config = dict(
    num_hidden_layers=10,
    hidden_size=192,
    num_attention_heads=6,
    num_key_value_heads=6,
    head_dim=32,
    intermediate_size=768,
    vocab_size=2525,
    hidden_act='gelu',
    norm='rmsnorm',
    norm_place='pre',
    norm_eps=1e-06,
    positions='rope',
    rope_theta=23400.0,
    rope_fraction=1.0,
    qk_norm=True,
    attn_scale=0.184,
    bias='none',
    tie_word_embeddings='early',
    parallel_block=False,
    extras=['local attention windows', 'paired heads', 'gated attention', 'a smear gate', 'LayerScale', 'capped logits'],
    init='normal',
    init_std_qkv=0.0198,
    init_std_o=0.00444,
    init_std_up=0.0198,
    init_std_down=0.00222,
    optimizer='muon_variant',
    learning_rate=0.0104,
    beta1=0.93,
    weight_decay=0.0071,
    lr_head=0.0116,
    max_grad_norm=1.0,
    warmup_steps=0,
    schedule='wsd',
    decay_fraction=0.689,
    decay_shape='linear',
    final_lr_fraction=0.05,
    batch_tokens=16384,
    max_seq_len=1024,
    doc_mask=True,
    train_tokens=185300000,
    max_steps=11310,
    dataset='wikipedia_en',
)
Each number is 128 + 24 x the weight over its row's rms, rounded and kept within 0 to 255. Layers, rows and columns count from 0. The size above them is the row's rms in percent of the matrix's.

# layer 7 attention output (transposed), 192x192, rms 0.201, rows 157-159, columns 0-47
size [111  97 106]
[[139 141 126 127 150 132 170 181 147 111 145  74 117 117 113 121 160  92 128 134 143 130 138  68 112 151 142 141 162 151 146 124 155 149 141  86 143 119  81 134 177 130 158 131 104 130 119 143]
 [158 136 144 141 118 147 152 149 142 159  78 115 121  82 157 122 151 158 134  83 129 128 119 116 149 149 124 122 122 106 147 121  99 104 107 139 137 109 134 107 154 131 138 151 194 156 151  92]
 [ 87 140 104 120 124 134 119  98  99 138 125  70 138  96 157  73 143 140 129 143 110 107 125 104 167 158 153 121  90 167 153 112 125 146 101 162 141  99 117 150  96 108  73 131 134 137 117 128]]
# layer 7 attention value, 192x192, rms 0.219, rows 158-159, columns 0-47
size [102 100]
[[ 89  99 139 121 155 114  96 103 146 143 156 159 133  94 120 132 134 144  98 122 149 133 102 151 109  99 145 129 128 165 107 135 176 149 130 117 134 119 125  98 128 147 107 103  99 120 109 126]
 [153 110 144 116 133 119 154 121 154 134 123 139 100  91 118 130 119 193 142 107 155 150 162 130 115 116 116  89 143 107 118 176 121 144 165 146  87 167 128 106 165 116 114 136 137  80 132 109]]
# layer 7 attention query, 192x192, rms 0.159, rows 160-171, columns 0-47
size [ 80  82  85  81  93  83  90  84  95  88  81  84]
[[114 133 122 135 151 130 121 125 103 114 173  95  89 143 134 150 100 191 120 150 153 148 137 148 150 112 135 113 150 108 133  71 149 148 128  88 158 112 117 116 122  98 142 101 124 136 166 120]
 [129 129 116 144 160 116 149 159 125 122  54 161 147 112 126  84 139 169 117 169 139 145 104 115  87 103 132  81 160 163  93 140 121 109 155 109  66 129 123 133 132 117 116 126 131 118 152 105]
 [165  94 201 111 153 128 106 166 122 148 120  85 122 104  74 102 115 124 108 125 132  85 135 120  78  98  92 130 165 117 137 145 149 112 160 126 116 142 130 121 139 118 134 131 118  83 132 132]
 [114 186  74 126 104 128 154 160 155  48 148 155 114 134 142 180 142 110  96 119 138 122 117 137  96 135 119  99 147 184 113 130 106 152 126 105 105  99 116 107 116  82 146 115  96 111 132 139]
 [110  67 186 159 144  47 108 149 146 188 138 116 128 171  94 101 133 119 110 140 111 128 101  48 119 107 133 152 135 115 135 144 128 123 160 113 132 117 105 150 167 113 115 130 152 124  88 132]
 [140 141 165  86 103 109 111 155 112 118 110  88  83 141 108 103 125 124 168 126 114  87 111 124 100 168 142 139 173 105 159 113 112 124 127 115 124 101 132 121 142 116 122 113 142 130 125 148]
 [119  91 208 151 148  83  96 177 120 172  98  81 112 113 148 120 156 149 138 174 132 131 128 110 129 113 136 138 113 124 132 107 128  81 164 124 127 158 107 151 143  96 169 144 146 107 137 144]
 [139 117 115  94  83 194 151  86  60 141 176 145 104 138 115 105 123 101 155 107 130 105 149 132 122 111 148 131 138 101 105 146 120 110  75 164 126 134 137 114 160 161 147 118  97 103 130 112]
 [108 105 131 133 134  45  64 171 184 169 111 121 134 200 120 105 156 131 129 132 150 132  81  66  83 110 146 131 145 146 178 136 123 140 165 141 129 126 125 155 107 152 122 135 172 168 130 130]
 [121 139 149 146 152 159  80 162 151  81  84   4  91  63 100 124 123 121 148 118 130 130 100 140 115 139 121 138 130 121  98 119 106 137 142 132 115 119 110 137 154 147 135 116 147 117 126 149]
 [107 113 194 110  48 118 124 127 154 216 139 163  92 179 125 152 137 117  91 127 134 134 129 129 166 112 105 148  90  94 198 161 123 125 107 130  80 140  92  90 135  86  99 124 122 102 121 112]
 [150 131  84 136  97 110  96  87 161 127 204 215  86 198 145  91 169 138 150  89 120 121 138 162 135 160 139 173 140 141 135 146  89 125  96 139 140 113 124 105 117 127 117 117 147 158 132 110]]
# layer 7 attention key, 192x192, rms 0.158, rows 160-170, columns 0-47
size [ 90  95  93  83  79  83  88  81  85  84  89]
[[140 180  96 106 122 109 137 108 137 116 122 156 124 148 123  96  82 114 122 148 151 102  91 168 118 156 124 154 134 116 122 130 116 109 179 132 124 125 134 113 174 139 104 126 164  77 117 131]
 [116  56 135 113 117 147  96 156  91 145 156 101 111  93 141 152 139 125 140 111 131 125 157 133  98 156 108 133 137 153 197 151 119 132 114 136 113 141 168  85 133 132 121 122 102 145 138 136]
 [141  55 188 160 121 130 115 143  84 197 136 111 177  75 146  94 175 139 113 169 129 130 119 131 131 126 129 133 112 110 142 122 105 152 116  78 108 144 151 131 116 140 130 146 121 156 171 119]
 [164 128 127 155 117 129 117 109 130 150 141 109  88 110 138 153 142 153 109 119  82  94 110 118 135 117 126 152 122  84 117 159 151 126 148 173 171 171 111 118 139 125 111 126 139 184 129 117]
 [174  83 186 135 109 139 117 150 128 178  93 130 153  55 189 160 141 139 102 125 135 156 135 149 129 116 110 145 144 136 141 111 143 148 140 149  97 152 148 133 144  70 152 103 100 136 144 151]
 [113 111 119 157 139  98 137 103 138 163 136 122 137 158 168 164 152 126 118 161 119 152 103 122 131 140 134 108 164 132 129 115 140  84 100 142 124 114 123  88 120  84 152 111 149 135 166 123]
 [139 114 100 105  87 135 120 147 143 197 149 166 187  84 208 162 123 112 138 168  74 154 105 123 166 104 166 147 147 162 146 125 176 118  99 128 138 143 109 136 152  92 122 124 127 131 136 141]
 [119 152 123  94  98 127 134 150 121 117 147 159  97 139  93 117 142 147  75 112 154  78  63 105  76 139 115 144 136 114  97 134 128 104 142  96 147 144  85 101 137 179 125 131 184 119  92 147]
 [117 111 171 179 130 115 132 117 141 166 118 133 153 131 185 136 115 141 130 104 116 163 142 127 131 147 130 124 185 118 131 153 151 107 110  99 153 128 127  86 151 119 137 137 112 111 138  66]
 [ 82 142  80  77 124 155 130 146 153 165 113 156 176 132 137 126  94 141 172  94  58 154 131 119 151 158 165 162 130 130  97 121 146 176 115 128  91 139 133 147 106 120 129 123 128 120 139 122]
 [175 100 143 175 117 142 158 128 167  86 114 123 128 134 121 133 143 129  91 125 165  89 116 104 104 103 164 109 113 111 131 133 105  80  90 141 143 127 106 101  92 156 150 113 147 153 172 120]]